config.yaml
n_layer: 14
n_head: 13
n_kv_head: 13
vocab_size: 8192
activation: "gelu"
norm: "layernorm"
norm_eps: 1e-06
positions: "learned"
init: "normal"
weight_decay: 0.0
seq_len: 1024
steps: 7515
dataset: "wikipedia_en"
Each number is 128 + 32 x the weight over the matrix's rms, rounded and kept within 0 to 255. Layers, rows and columns count from 0.

# layer 7 MLP up, 3328x832, rms 0.0336, rows 796-828, columns 728-831
[[161 123 115 176 126  54 103 192  69 210 102  79  84 159 103 198 161 153 101 146 127 174 121 218 205  52 162 134 104 115  86 122 112  73 168 107 165 102 146 163 112 133 173 130 179 105  37 147 162 135 148 132  87 120  41 156 105  85 122 137  35 191 116 205  84 111 231 139 148 156 114 106 141 171 141  85  98 157 126 158 137 142  99 139 124 153 122 120 253 110 100 139  65 126 112 110 153 136 131 174 255  73 190 136]
 [151 125  95 141  96  96 109 142 110 101 206 205 146 136 145 123 165 113 155 133 117 196 112 191 180 165 166 209 112  74  96 161 116  60 134 142  90 121  80 160 112 161 171 127  93 161 105  60 144  91 111  97 247  97 125 175  98 131 134 129 204 147 165 114 125 114 129 139 120 163 170 119 166  89 136 144  74 120 171  73 169 123 158  80 124 139 101 104 176 143 105 166 145 148 109 159 129 160 138 142 166 120 135 158]
 [ 95 105 111  42 124 190 123 147 155 177 120 128 159 145 163  80 160 128 144 142 134 174 128 137 120 135  64  92 136  48 155 112 122 119 143 141 128 186 131 105 136 137 145  86 162 122 178 166 103 176 188 107 141 126 134 112 189 162 153  92 121  68 109 111 104  94 135 125 114 144 137 182 103 156 109 149 136  96  62 157 112 163  94 121 153 134 165 177 118 111 145 109 166 131 131 122 103  96  90 124 180 157 154 180]
 [181  92 119 148  81 120 128 159 131 176 138 146  86 120 167 121 161 177 139 141 162  96  81 129 162 137  79 181  95 142 133  87 148 169 117 116 113  84  74 199 152  96  75 186  79 119 114  71 152 201 175 138 136 133 113 159 200  92 115  80  70 122 108 133  92 105  72 220 138 135  51 121 109 183 125  82 115  72 136 181  68  85 116  95 138  79 140 158 179 124  54 156 149 179 162  93 101 225 125 178 113 156 148 156]
 [ 92 114  99 167  86  78 131 106 144 132 133 131 167 167 105 117 151  96 164  87  90 133 156 150 113 171 127 121 146  59 123 147 177 138 151 145 136 110 131 150 125  90 145 128 154  94  87 137  90 104 112 177 134 152 104 114 113 157 127  69  68 109 135 144 154 171 141 129 152 155 179 100 123 140 107 120  80 110  65 128 129 148 136 155 114  75 148 106 103 154 135  95 117 135  82 145 123 109 127 112 133 147 120 132]
 [125  77 114 176 105 180 184  72 132 118 138  70  73 100 140 169 120 144 140 209 139  77  71 201 163  75 152 235 151  31 117 140 118 146 116 130 124 159  77  67  73 189 215  99 175  74  88 123  92 107 153  89 120  45 132 119 143 161  79 148 120 135 123 194 171 115 148 120  66  86 126  99 101  56 114 170  87  70 220 145 151 101 105  77 122 176  29 103 166 206 165  45  89 111  92 122 159 133  93  77  29 150 115 217]
 [185 131  45 122 163  80 149 106 127  98  92 151 151 147 244 175 109  82 112 160 159  68 117 164 127 132 159  78 138 112 106  81  89 112 139 102 150 192 167 214 151 181 138 105 112  85  89 192  42 105 136 101 171 187 158 155 193  88 102 217 108 116 142 130  56 129  92  90  78 161 119 123 154 107 148 126 113  48 167  96 142  78 192  85 109 115 144 176  74  58 130 134 145 163  91 102 184 180  59  95 132 108 144 127]
 [133 104 169 106 120 112 135 107 112 160  75 130 118  64 120 132 105 149 174 138 136 143 156 171 119 132 135 126 141  55 147 135 111  97  81 110 134 156 127  98 143 140 118 139 155 135 162 116 151 131 132 101 162 157  94 120 124 153 143  94 116 146  58  99 105 142 124  62 123 171  91 135 165  91  77  99 134 118 141 144  96 152 121 147 148 149 118 183 144 131 134 106 113 168 126  85 141  84 117  88 115 162 137 121]
 [131 122 117 204  90 135 130 109 146 105 145 101  79 148  94 143 114 161 137 171 151 171 146 125 141 187  84 168 126 135  58  85 203 104 151 116 134 133 100 128 186 177 169 114 140 145 106 169  65 140  94 170 181  99  96 107 117 171 128 157 107  92 172 121  57  99 155 191 207 136 175 169 116 171  97 110 126 148 188 103 215 121 136 133 122 150 134 161 139  81 122 154 151 117 125  70  68 117 118 166 117 111 151 162]
 [161 108  56  73 132 213 131 127 201 173  97 113 105 137 142 143 157  85 142 155 141 104 110 173 117 152 184 196  70 141  98 121 134 142 105  79 200 145  80 177 151 131  83 110 194 126 189  79 127 187 173 124 194 126 175  96 146 126 146  98 137 143 124 135  89  87 164 100 108 114 153  94 175 169 147 127 124 129  58  85 113 120 112  72 168 135 122 100 139  91 133 125 115 182  91 104  75  97  97 178 170 108 161  95]
 [167  80 120 124 126 116 147 175 110 167 112  79 104 146 117 115 109  87 145 167  97 127 136 105 143 122 166 101 111 144 153 119 108 152 140 111  99 147  81  99 130 123 109  62 134 159 140  72 138 139 123  87 141 146  77 173 122 152 176 104 107 150 108 120 152 124 120 146 178 190 167 159 128  94  79 159 149 145 135 135 116 105 122 100  97 134 158 151 100 141 149 190 142 119 148 120  90 130  91  87  72  86  93 149]
 [ 77 109 153 150 201 168  92  82 166  65  84  78 123  93 154  84 159 119 164 127  96 109 116  94 161 122  84 128 161 113 147 171 148 119  81 118  71 119 127  65 146 154  99 160 102 137 132 101 125  55 111 162 170 134 151 101 188  76  97 126  77 115 103  71 148 103 128 141 149 142 129 195 160 129 169 177  93 102 110  86 146 154  86 167 118 184  82 129 101 136 159 113 188 181 155 163 163 131 173 132 164 146 123 124]
 [138 138  95 123  97  92  89 138 139 134 145 147 117 123 145  97 108 133 132 149  93 155 112 135 134 130 121  69 164  77 165  97 117 197 103 126  51 145 106 145 184 140 157 158 131 147 145 210 121 174 117 131 184 209 138  85 171 103 119 152  98 123 108 151 130 134 112 144 148 138  96 174  98 163 149  55 112 100  85  99 126 119 195 182 105 118  95 139  99 168 108 170 173 135 106  92 100 101 158 136 126 111 121 146]
 [144  97 129 132 114 149 106 100 147 121 163  71 118 125 167 103  75 133  93 146  82 144  94 154 144 195 121 125 177 150  63  97 144 134 101 110 125 123 162 125 122  74 124 133  79 146 161 153 108 206 126 112 102 103 131 101 143 125 191  61 131 172 194 141 134 105 157 108  75 167 133 119 128  91 104 105  85  80 158 117 131  35 119  94 118 184 180 127 158 145 115 171  73 100 143 176 170 126 141 142 131 118 174 135]
 [137 108  77  97 150 172 140  99 173 116 149 164 151 171 103 163 149  30 115 132 175 158  88 152 101 178 136 135 116 126  82 137 125 139 128 181 139 221 157 131 180 124  88 143  95 127 162 224 144 133  99 131 144 117  91 134 176 137 118 105  82 118 231 164  75  68 157 183  49 128 120 174 121 163  72 140  94 187 146 167 149 111 125 148   8  91  55 126  97  87 169 104 151 139 121 132  88 152 176 128 123  98 134 158]
 [106 108 141  84 108 115 139 155 111 147 109 115 132 138  85  98 161 120 128 136 177  92  98 170 124 113 124 144 102 161 143 105 126  99 155 117 121 120  99 116 141 123 119 109 170 112 175 148 103  75 129 139  88 147  91 154 117 137 147 110  78 129 110 172 145 145 109 129 112 119 160  99 180 130 100 146 187 128 159 105 148  67 169 144 118 122 178 137 130 115 113  95 160 107 121 119 159 118 175 128 125 117 154 169]
 [120  91 141 186 138 102 121 129 154 163 141 172 102 160 139 194 102 121 153 139 130 136 204  87 113 105 120 170 101 143 174 160 134 114 123 196  58 123 119 142 142 150 117 123 191 134 148 102 173 168 200  85 106  81 127 147 113  96 117 144 157 159 171 117 128 220 128 120 154 156 157  98 102 159 144 119 110  84 188 117 125  87 145 120 129 183 144  89 180 123 199 106 152 172 124 187 168 145 116 168 118  95 145 109]
 [177 156 160  85 135 170 111  81 138 143 103 161 121 127  38 104 192 116 101 116 100 160  79 177 193  75 154 103 162 143 100 120 151 132 154 146 161 168  66 186 130 129  80 133 114  90 174 164  96 124 100 167 172 147 147 101 179 198 137 141  85 124  96 135 127 145 140 124 166 155 158 113 147  84  96 116 115 202  93  52 105 133 151 127 114 141  55  88 140 140 134 154  93 103 152  88 169 130 169 123 147  92 114  92]
 [141  76 115  91 105 112  98  91  94 129 175 131 162 107 149 109 146  71 186  97 170 117 120 103 150 114 136 118 132 116 113 109  90 169 128 177 169 100 117 146 140  80 132 129 167 154 180 110 126 110 112 118 151  88 164 102 169 151 125 122  53 160 136 131 134 161 128  86 144 142 184  72 123 116 160 161 127  83 113 151 115 149 210 124 136 118 102 133 183  79 117 152 151 136 134 151 101  91 110 162 121 105 200 105]
 [113 156 146 131  65 153 117 144 112 151 117 136 120 139 136 177 157 170 163 106 127 125  81 173 127 139 100  96 165 130  94 180 106 139 129 122 118  88 144 106 128 146  85 120  99 147 135 130 138 136 127 176 122 151 127 127 135 138  89 166 152 143 146 139 137  85 146 163 132 142 148 161 134 163 132  87 140 156 134 135 158  94  94 116 118 128 128 152  94 121 140  96 120 114 159  94 142 127 134 101 175 130 105 124]
 [100 160  91 130  78 109  97 150 130 105  88 146  91 123 144 134 113 167 139 140 162 113 113 125 101  86 104 110 147 164 130 142 111 136 123 127 107 175 164 185 149 142 136 145 117 121 166 144 119 124 159 149  94  84 115 144 147 117  99 101 121 122 130 105  60 163 149  67 161 160 133 152 137 195 132 116 143 150  96 122 161 120 128 116 172 173  89 140 185  93 117 102 123 117 107  83 193 148 140 143 112 127 171 109]
 [169 109  73  50 156 111 140 115 127 132 156 108 108 165 156 165 124 145 136 127 194 105 153 116 157 175  66 171 136 165 144  97 124 140 133 112 134 121 152  94 122  49 163  91  72 132 151 115 191 124 132 115  96  98 173  85 104 147 116 133 152 153 138 108 102  99  85  56 158 159  91 117 168 107 172 148 158 115 147  85 129 154 120 173  69 132 132 139 128 170 164 143 128 108 180 132  95  88 183 107 125 151 111 117]
 [156  96 161 160  81 107  83  75 108 149 162 116 130 188  87 127 141 105 111 145 105 206  81 143 129 165 148  70 136 108 166 138  79  88 148 100  85 132 171 185  97 144 187 190 112 166 147  84 135 161 111 144 105  90 151 147 171 124 143 156 118 110 173 128  72 125 157 174 118  54 120 122 124 165 144 134 125 127 138 128 172 169  70 110  98 164  84 157 133 128  66 122 145  92 121 161 175 103 133 105 156 129 121 140]
 [153  65 160  97 141 179 107 191 128 161 155 163 128 135 224 210  81 153 129 113 155 206 116 151 110 125 190  73 106 142 113  51  92 156  63  41 154 133  86 181 186 158  73 120 167 127  85 187  99 159 129  42 118 141 147 170  96 160 137 127 166 146  92 159 188 117  44  99 145  71 107 128 124 136 117 163 133  66 134 126  74 122 112 107 147 108  91 220 127 110 103  94  83 168 143  79 176 127 173  93 133 115  94 181]
 [ 91 127 150  93 133 126 108 106 175  80 115 121 113 112 201 143 148 180 131 100 103 145  65 155 129 108 125 186 115  71  85  92 125 122 105 157 168 108 145 116  94 121 127 138 101 113 125  99 139 105 175 119 188 125 162  76 134 121 135 144 140 128 124 126 125 118  91 134 144 151 127 129 147 110 171 159 143  50 123 123 169 130 161 171 119 115  92  96  91 142 127 204 150 167  97 102  79 170 126 152 175 117 137 122]
 [128 139 153 107 152 162 146 109 109  88 155 102  82 132  67  85  97 122 155 168 129 174  87 121 206  94 158 128 155 122  78 126 192 133 132 169 165 146 149 141 144  78 152 123  90 132 141 147 124 129 119 110 139 101  51 208 173 107 158 169 140 117 103 120 150 140 153 110 155  96 173 128 118 158 122 126 124 145 124 146 135  89 130 170  77  89 108 129 152  92 131 125 154 134 133 159  64  88 109  91 117 164 123 178]
 [ 89 129 126 142 156 121 174  91 147  79 203 127 170 176 111 133 104 110 134 123 118 137 135 123 143  93 128 101 135  91 185 123 109 153  99 122 108 136 190 135 183 122 104 152 102  81 185  95  66 142  89  68 149 117 122  87 130 105  80 146 132 133 131 118 122  94 125 144 161 158 196 124 198 137 119 130 118  90 125  90 122 155 134 110 125 219 124 117 122 155 113 124 144 152  84 153 127 139 128 148  86 142 119  93]
 [132 116 118  92 183  89 110 119  65 117 163 174 115 113 114 121 174 192 150 138 150 115 169 112 155 141 150 174 111  78 107 212 169 165 137 105 166 119  99 178 135 102 142 145 102 148 136 148 116 147 101 162 172 140 155 152 104 118  80 104 166  79 153  96 171 117 122 173 146 106  97 119  95  99 113 145 132 100  86 119 163 120 174 166 159 100 101 101 114 140 139 118 105 122  83  80 132  81 106  80 124 104 101  93]
 [137 129 159 126 101 137 135 105 110 126  77 173 112 171 103  93 163 131 188 150 165 165 121  74 118  47 131 100 238  75  83 120 110 111 185 117 120 124 134 144 169 137 126 107 140 140 173 122  89 118 115 165 132 146 108 130 108 148 102 116  93 119 144 144 106 124 110 118 132 122 141 128 127 143  88 140 104  90 128 131 139 136 132 186 114 162  93  57 112 173  92 140 138  78 106 116 154 118 203 122 143 154  76 155]
 [161 139 110 132 143 134 100 107 173 120  92 146 120 122 157 157 142 112 162 156 123 141 162 139 182 111  69 129 122 127 152  88  96 129  87 182 122  76 108 162 149 146  84  64 141 167 146 162 146 157 137 158 169  84 112  88 135 136 112 107  86 134 146 140 126 119 122  75 124  78 153 132 118  55 127 168 133 151 154 185 142 150 139 146 131 165  90  62 119 105 112 112 114 101  76 184 116  79 148 123  84 110 157 130]
 [112  98  96 186 128 113 152 153 146 105 125 187 157 126 128 126 113  86 200 152 103 161  57  84  69 144 110 138 112 187 128 138 142  74  52 121 108 137 182 111 123  71  94 115 143  58 146 112 138 109  96 129 121 151 135  64  68 111 106 140 183 161  80 174 122  92  95 156 150 124 119 139 151 123 161 148 109 151 120 123 162 161 111  92 131 139  88 119 147 117 129 122 161  89 167 158 121 146 106 165 122  43 174 137]
 [134 116 143 204 151 161 108 173 132  89 146 112 109  59 110 170  84 140 133 143 141 116 147 162  90 112 123 145  91 149 148 181 132 150  75  94 129 123 170 158 143 104  80  90 125 133 107 141 197 148 183 125 118 169 178 128 111 150 108 124 169 161  96  83 111 119 122 172  49 113 133 142 103 111 101 146 142 106 151 162 127 126  80 148 128 142 158 131 113 129 117 144 104 113 107 129 163 145 208 120 127 147 143  93]
 [149 148  94  86 143 144 100 124 127 161  97  77 157 112 116 147 109 161 138 122 127 139 125 137 105 151 138 128 143 142 178 130  86 115  84 113 159 136  98 145 114 145 131 165 138 108 128 100 109 129  92 193 135  81 146  65  88 176 179 129 133 140 108 115 136 175 140 128 135 138 137 122 141 108  85 151 106  87 108 124 135 168 141 154 153 130 145 106 125 160  88 127 170 134  96 126 168 121  95 108 100 142 130 105]]
# layer 7 MLP down (transposed), 3328x832, rms 0.0336, rows 796-828, columns 728-831
[[147 134 149 142 126  42 106  56 135 146 125 103 128 150  82  38 111  91 103 100 171  61 110 131 147  72 130 139 143 109 140 121 132 138 149  88 188 162 139 130 130 139 186 176 182  81 131 189 122 131 125  94 119  99 129  98 123 113  95 176 124  83 131 178 117 130 164 201 111 139 188  87 150 113 136  61 140 168 199 195 127 212 164 102 138 121 120 138 168 132 139  99  60 116 105 109 149  70  93  74 147  97 138 110]
 [160 138  93 128 173 156 158 194 112 159 131 156 130 158 102 174 108 134 176  59 100 126 156 191 174 139 174 148 112 139 118 170 113 115 137 107 138 139 144 108 102 127 148 147  76 138  94  84 134 135 126 111 121 106 172 127 146 183 111  96  89 131 143 125  93 125 128  93 126 143 157 163 146 102 107 141 136 135 163  72 122 158 161  97 123 164 126 115 115  79 122 225 107 152 123  86 168 163 118 143 159 220 171 109]
 [151  99 124  99  79 140 106 160 109  97 114 141 153 123 123 128 159 118 179 106  84 128 113 148 139 119 111 141 176 135 164 124 153 109 120  95 133 141 142 138 151 130 138 130 178 153 157 165 116 108  97 122  90 132 106 184 119 128 142  86 163  71 144 131 105  91 134 188 117 105 121 135 111 107 144 142 126 113  70 170 139 123 141 101 132 128 147 147  90  94  63 132 144  99  95 147  93 116  72 155 106 170 117 196]
 [ 74 179 109 124  90  89 120 150 140 108 121 107 149 129 136 115 129 131 160  93  60 159 184 123 153 114 113 106  97  83 104 129 159  76 156 182  82  85 122 126  24 145 145 121  96 128  37 109 145 116 140 175 112 116  93 135  75 128 126 177 130 187 122 141  75 109 110 100 150 142 153 150 111 151 143  90 181 146 103 116 124  94 117  99 111  80 162 116 131 127 159 157  90 107 121 132 125 139 130  92 107 149  95  97]
 [136 125  98 138 137 117 134 128 118  98 134 127  84 138 152 169 135 165 131 109 127 127 120 158  97 145 121 108 145  72  82 122 134 134 138  77 149 110 145 111 142  99 143 115 138  84 103 114 164 130 154 151 127 155 117  72 125  90 116  92 120 117 162 120 197 104 107 120 147 133 134 141  91 117 185 110 121  58 118 171 138 106 171  97 189 127 143 105 120 125 171 135 128 141 168 122 101 115 142 155 109 191 151 214]
 [203  81 101 175  91 149  92  63  53  86 127  81 133 100 133  90  78 173 186 157 100 152 130 138  75  87 135 168 128  86  99 110 146 110 119  95 209 130 134 160 113  57 135 141 202 110  99 122 128 166 171  97  74 100 143 155 200 172 150 137 135 162 114 137 137 150 130  94 118 102 152 125 112 120 154  70 193 112 107 175 158 145  97 125 109 123 158 130 176  87 129 110 116 104  80 112 178 144 103 161  86 173 120 147]
 [165 110 164 150 189 128 120 143 113 136 150 100  79 120 181  72 156 122 126  62  77 155 204 110  63 135  93  87 121 149 141 100 136 151  54 193 127  75 183 107 129 153 128 143 107 177 134 118  88  60 162 178 103 156 191 103 149 158 149 113 148 113 161 101 126 134  49 195 152  82 196 126 177 122 117 156 202 159 120  56 163  97 129 137 157 114 126 133  37 182 155 142 131 158 129  57 111 110 186 137  55 176 183  57]
 [169 141 192  97 110 118 165 130 125 171 102  90 188  97 169  88 117 161 102 181  86 189 129 186 170 118 119 122 112 116 169 140 101  61  80 128 164 140 152 105 176 106 187 181 106 152 108 182 143 126 148 175 120 124 131 150 144 148 131 104  97 133 160 125 139 120 113 106 135 153 147  93 157 135 119 129  97 145 156 154 189  96 157 135 160 139  81 120  93 119 160 135 140 110 180 144  73  88 149 157 107  65 122 104]
 [109 183  83 196 160 149 155 154 145 162 119 109 192 187 156 155 181 181  95 144 114 137  95 129 190 110 195  71  82 204 104 151 154  94 102 132  94 134 147 112  79 111 128 159 129 154 155  93  86 147 129 107  94 169 138 103 155 157 140 141 124  91  99 142 143 134 124 120 145 178 122  96  86 135  97 129 179 137 116 161  83 158  45 120 183 111 113 140 167  30 117 109  68 131  67 135 118 143  64 147 121 147 174 135]
 [156 150 108  95 137 232 136 190 170 119 102 171 150 117  92 126 134 138 128  92 139 113  98 136  84 165 178 179 115 110 117 120 157  82 139  71 161 170  98 104 141 155  72 143 139 152 134 138 149 155 107 116 125 101 191 154 128 121 153 104 170 124 170 160 118  30 161 163 133 117 106 130 147 146 126 112  85 187 117  93 163 143 130 138 138 161 107 136 119 140 169 124  90 143 169  84 104 135 156 141 146  91 136 171]
 [106 160 107 137  97 101 164 102 156 184  97 139 169 109  72  97 151 107 131  80  94 102 175 129  97 158 107  90 114 127 190 125  99 180 131 181 137 132 175 132  93 130 127 153 154 151 161 168 138 101 156  72 124 156  65 124 159 180 146 156 107 177 147 123 133 119  85 140 111 161 133 149  89  92  66 150 112  94 161 143 108 114 103 153 119 174 181 153 146  97 188  81 125 120 116 133 163 122 125 126 119 192 140 114]
 [148 112 163 141 113 129 199 107 129 178 122 100 199 168 117 122 157 165 102 118  89 147 166 135 170 144  71 150 136 136  94 123 111 174 137 104 122 198  87  78 107 142 154 140 150 109 113  77 120 113  92 104 127 186 164 137  93 146 135 129  83 127 110 167 136 156 187 148 115 136 154  95 106  99 130 109 186 121 110  92 115 103 168 179  87 111 125  93 108 128 110 100  94 143  87 199 181 152 110  88 145 139 152  85]
 [100 139 108  67 137 113 176 168 140 106  63 143  47 166 155  47 115 140  72  62 143 156 168 112 171 143 111 112 166  73 123  95 175 119 148 136 152 113 161  82 183 158 192 162 173 128 116 159 153 136  73 106 143 181 186  61 164 225 124 149 127 162 117 145 130 121 135 135 147 129 110  86  86 145 167  94  80  97  60  67 176  80 178 109 147 113 103 162  80  76 172 152 102 142 161  87 105 122 106 133 129  85 107 133]
 [125  60 178  60 125 117 151 168 156 163 148 135 135 115 152 187 137 120 126  94  94 109  93  97 150 167 122  66  66 107  88 162  81 107 115 124 130 130 132 118 120 111 108 119 113 156 127  92 173 177 102 196 170  98 110 140 113 134 118  77 139 107 190 111 116  66 141 137 101 171 148  93  92 137 122 182 119 110 171  91 102 125 156 106 133  94 151  78 114 196  98 182 112 126 127 115 144  87 163 151 149 156 150 126]
 [173 103 143  91  73 120 183  90 123 126 125 135 148 113 187 138 112 127 185  60  84 154 105 169 109 165 209 174  87 217  99 189  95 102  95 156 138 177 162 161 160 231 127 202  65 209 152 167 111 103 127  98 105  97  91 182 133 166 111 114  96 113 158 167 165 158 188 148 104 114 144 192 188 143 202 116  78 191 149 152 199 104  96 148 108 138  49 106 163 130 159 164 112 149 113 165 118  98 126  66  68 107  82  91]
 [142 110 111 139 146  93 115 139 136 136 133 121 151 164 106  74 141 126  88 137 146  97 122 123 124 128 102  86 139 204 131 138 158 143 101 178 116 146  91 132 158  90 134  51 110 164 184 138 110 120 149  91  86  77  84 159 137 100 148 123  78 154 123 158 153 123 154  49 112  91 172 138 161  69  76 142 169 117 180  84 132  57 140 107 113 106 113 109 134 181  92 108 156  83 148 183 155 126 188  96 110  98 103 155]
 [156  81 130  86 143 166 150 102 163 137 117 155 107 130 106 106 100 162 156  86 107 125 121 124 139 140 111 109 135  80  84 166 145 134 111  88 103 110 164  91 137  57 148  92 128 123 185 194 100 116 131  88 151 188  91  90 113 142 111  83 156 113  91 114 137  87 142 172 134 102 115 152 100  91 137 144 160 156 155 152 132 135 199 158  59 122 139 180 123 115 129 118 166 156 130 160 106  89 143 132 153 168 140 116]
 [149 191  74 111 139 132 126 138  97 117 117 150 135  80 146 128 146 105  58 193 116 128 146 145 162  67  86 174 126  67 134 125  94 128 101  71 116 157 134 151 116 156 112  94 139 100 179 124  73 167 128 170 183 189 129 141 157 115  78 108 110 121 177 124 143 100 106 108 180 165 111 125 172 113  79  82 129 157 157  88 163 133 142 154 118  97 111 108 150 150 119 134 116 152 131 127  93 115 130 163 119  47 112  77]
 [145 134 137  56 131 155 112  97  93 115  99 153 166  61 100  81  94 151 112 158 125 134  95 139 148 136 104 142  60 141 100 145 137  79 104 157 141 148 139 152 160 152 159 120  87 110 117  46 141 108 138 116 135 152 194  56 139 159  81 165  91 166 144  56 124  97  93 108  97  86 127 135 177 119 128 122 125 118 134 123 111 180 150 205 154 161 140 149  90 110 147 206 219  98 145 167 138  82 146 115 112 126 118 149]
 [120 127 113 130 160 101 133  90 150 136 131 121 151 134 136 134 123 115 148 144 107 113 148 163 132 136 110 167  83 111 166 111  89  95 161  94 112 109 103 147 125 146  86 151 116 121  70 138 168 155 143 143 144 162  92 152 145 130 115 116 116  67 140 112  91  87 141 142 118 135 138 148 167 135 145  91 185 116 170 129 128 100 126  93 125  81 121 127 118  91 135 154 133 109 107 101  91 139 158 153 115 134 179 168]
 [150 161 157 192 145 158 143  93 138 116 134  61 129 142 141  69 101 117 159 172 129 149 119 138 108 125 105 117 134 150  91 152 109 191 124 115 103 142 118  85 144 145 150  94 120 160 125 122  85 106 130 127 109 137  75 151 138  75 111 145 115 113 130 128  97 130 156  70 141 116 201 123 130 145 139 122 128 121  99 168 107 137 112 130 109 149 109 112 135 122  85 142 154 172 119 105 180 176 106  97  71 145 117 114]
 [126 104 122 141  93 134 165 137  85 146 118 110 144 122 119 155 119  78 178 100  95 117 150 165 142 133 207  88 174  49  76 108 119 148  99 105 136 120 163 122 113 102 119  91 122 132 121  87 119 160 198 172 155 107 131  62  85 148  94 125 112 118 144 120  98 101  49 143 137 120 112 143 108  73  88  98  83 115 166 112 136 161  98 185 127 117  97 155 126 135 144  78 144 114  98 180 146 116 101 114 140 133 107  91]
 [132 122 128 136 140 123 136 165 143 109  71 122 137 161 129 105 116 152 148 124 136 131 100 139 113 103 130 139  94 121 157 118 120 166 154 113  89 112 173 124 161 146 117 138  81  93  75 132 105 141 157 123 135  81 156 118 146 177 120 110 129  93  85 113 174 170 174 132 144 181 159 184  86 104 128 130 124 121 137 177 112  97 220 148  91 107 200 109 136 157 169 114 110  79 112 155 106 141 108 152 142 103 125 133]
 [109 112 155 118 135 170  90 152 142 168 172 113  78  63 151 169 166 142 118  72 186 210  76 138 172 109 131 141 122 119 168 106  92  52 113 104 162 139  89 140 118 114 186  71 200 121 158 210 124 157 197 183 104 163  90 152 132 126 104 132 167 140 132 131 151 115 173  56 141 155 179 132 131  45 199  81 117 137  63 132 109 137 140 192 149  71  78 184 143 139 144 159  99 114 108 112 171 138  63 135 105 156  79 161]
 [151 167 146 129 133 164 150 140 133 102 129 133 118 111  65 140 133 129  64 148 104 123 106 141 163 187 139 149 123 153 174 128 165 138 170  99  82 119 178 115 153  75 126  99  86 109 195 146 105 136 162 165 124 179 125 131 150  72 110 130 159 165 151 105  88 131 167 155 184 151 139 119 100 143 101 116 111 194 113  98 161 150 129 100 123 132 155 177 105 155 137 122 127 106 141 100  41 128 126 137 153 100 146 145]
 [117 105  60 149 183 160  88 138  93  91 165  87 144 114  97 149 114 135 143 133  74 156 104 110 151  80 127 161 137 135 125  73 196  94  78 185 121 118 115 136 105  74 158 146 127 102 141 214  98 133 113 133 180 121 107 180 176 107 156 189  99 129  71 195 149  98 159 109 144 122 127 156 154  99 117  91 132 111 142 119 148 104 125 117  94  94 131  65 127 110 172  84 127 162 178 150 137 102 147  79 168 153 127 156]
 [125 165 131 168 104 133 158 146 166  90  54  75 173  83 128 164 120 145 140 131 113 116 106  71 143 120 156  42  83  75 172  42 176 184 153 143 112 172 166 234 101 142  79  96 175 112 150  95 118 153 142 146 106 179 127  97  75  84 163 103 169 182  84 164  74 171 203 144 129  81 119 176  71 125 128 144 128 126 182 140 100 171 131 128 135  45  84 121 108  83 163 117 164 161 181 117 115  65  99 147 108 163 132 135]
 [103  51 166 105 131 116 149  90 107 121 167  51 117 109 102 161  84  74 117  62 143  91 134 167 139 140 128  87 138 149 152  79 123 208  98 105  68 151 127 196 101 103 192 164  74 170 105  78 143  81 153  73  98 153 154  96 153 181 116 113 112  95 117  95  76 120 119 178 189 154 158 119 117 127 144 124  88 167 175 154 114  57 134  97 129 134 143 148 121 167 131 109 126 102 187 118 141 125 127 119  88 139 163 116]
 [ 98 116 108 203 130  72 121 143 148 104  99 108  99 100 111 110 155 128  76 108 161 126 102 142 131 141 215 126 173 130 175 120 106 163 143  74 106 202 177 130 158 154  91  90  77 161  92 116 121 146 116 148  40 113 127  95 190 202 114  94 156 137 155 158 102 147 188 106  61  93 107 179  90  82  96 112 151  93 207 130 150 131 188 164 162 154 198 110 154 135 143 168 104 110  99 147 114 124  96 139 130 110 159 152]
 [160  97 144 154 124  81  73 134  74 137 130 133 166 156 140 170 166 141 104  88 161 124 139 144 123 162 149 110 168 104 154 143 139  69 100  84 156 112  97 123 103 144 123 135 131 130 175 134 135 135 127 156 104  73 166 167 152 177 114 181 134 161 120 142 117  90 121 145 121 154  78 148 121  67  87 111 133 106 154 160 196 154 101 102 160 176 142 147 118  80 175  45 142 130 134 187 104 155 148 103  77 110 110 173]
 [133 104 110  94 133 169 124 137  87  64  94 139 134 143 122 116 131  71 109  91 125 126 147  57 131  90 174  82 149 121 163 149 117  80 117 120 101  92  74 155 170 126 111 159 129 105 139 122 168  81 117 183  85 111 136  99  94 105  97 179  89 105  57 214 125 124 104 176 102 168  85  89 146 134 147  83 143 137 119 102 163 151  62 112 113  59 113 172  74 147 128 146 145 112 116 135  97 108 104 106  92 109 134 199]
 [128 156 130 101 104 113 103 113 125  93 139 128 104 158 167 132 171 111 162 140 166 197 178 116 105 167  40 101 131 118 157 124 106 115 147 113 129  92 186 101 128 134  90 134 106 172 154 146 183 124  30 162 191 161 176 108  60 116 106 123 125 151 134 155 137  83 145 189  66 122  98 105  68 129 174  94 125 150 167 162 112 130 150 164 104 108 164 138 147 124 131  78 123 164 105  96 187  37  38  90 181 167 168  63]
 [132  72 120  78 134 122 140  64 142 138  69 117 154 131 100 123 100 133 194 110 139 155 137  97 170 139 130  97 110  64 156 138 119 161 119 152 146 110  96 163 141 115 111 121  97 118 133 155 111 128 131 158 171  92 112 109 148 149 160  82 115 141 154 128 118 139 120 118  76 136 154  86 119  94 103 186 126 105 118 164 159 159 148 109 194 109 131 104 123 116  90 100 146  87 113  84 126 112 138 140 120 114 111 121]]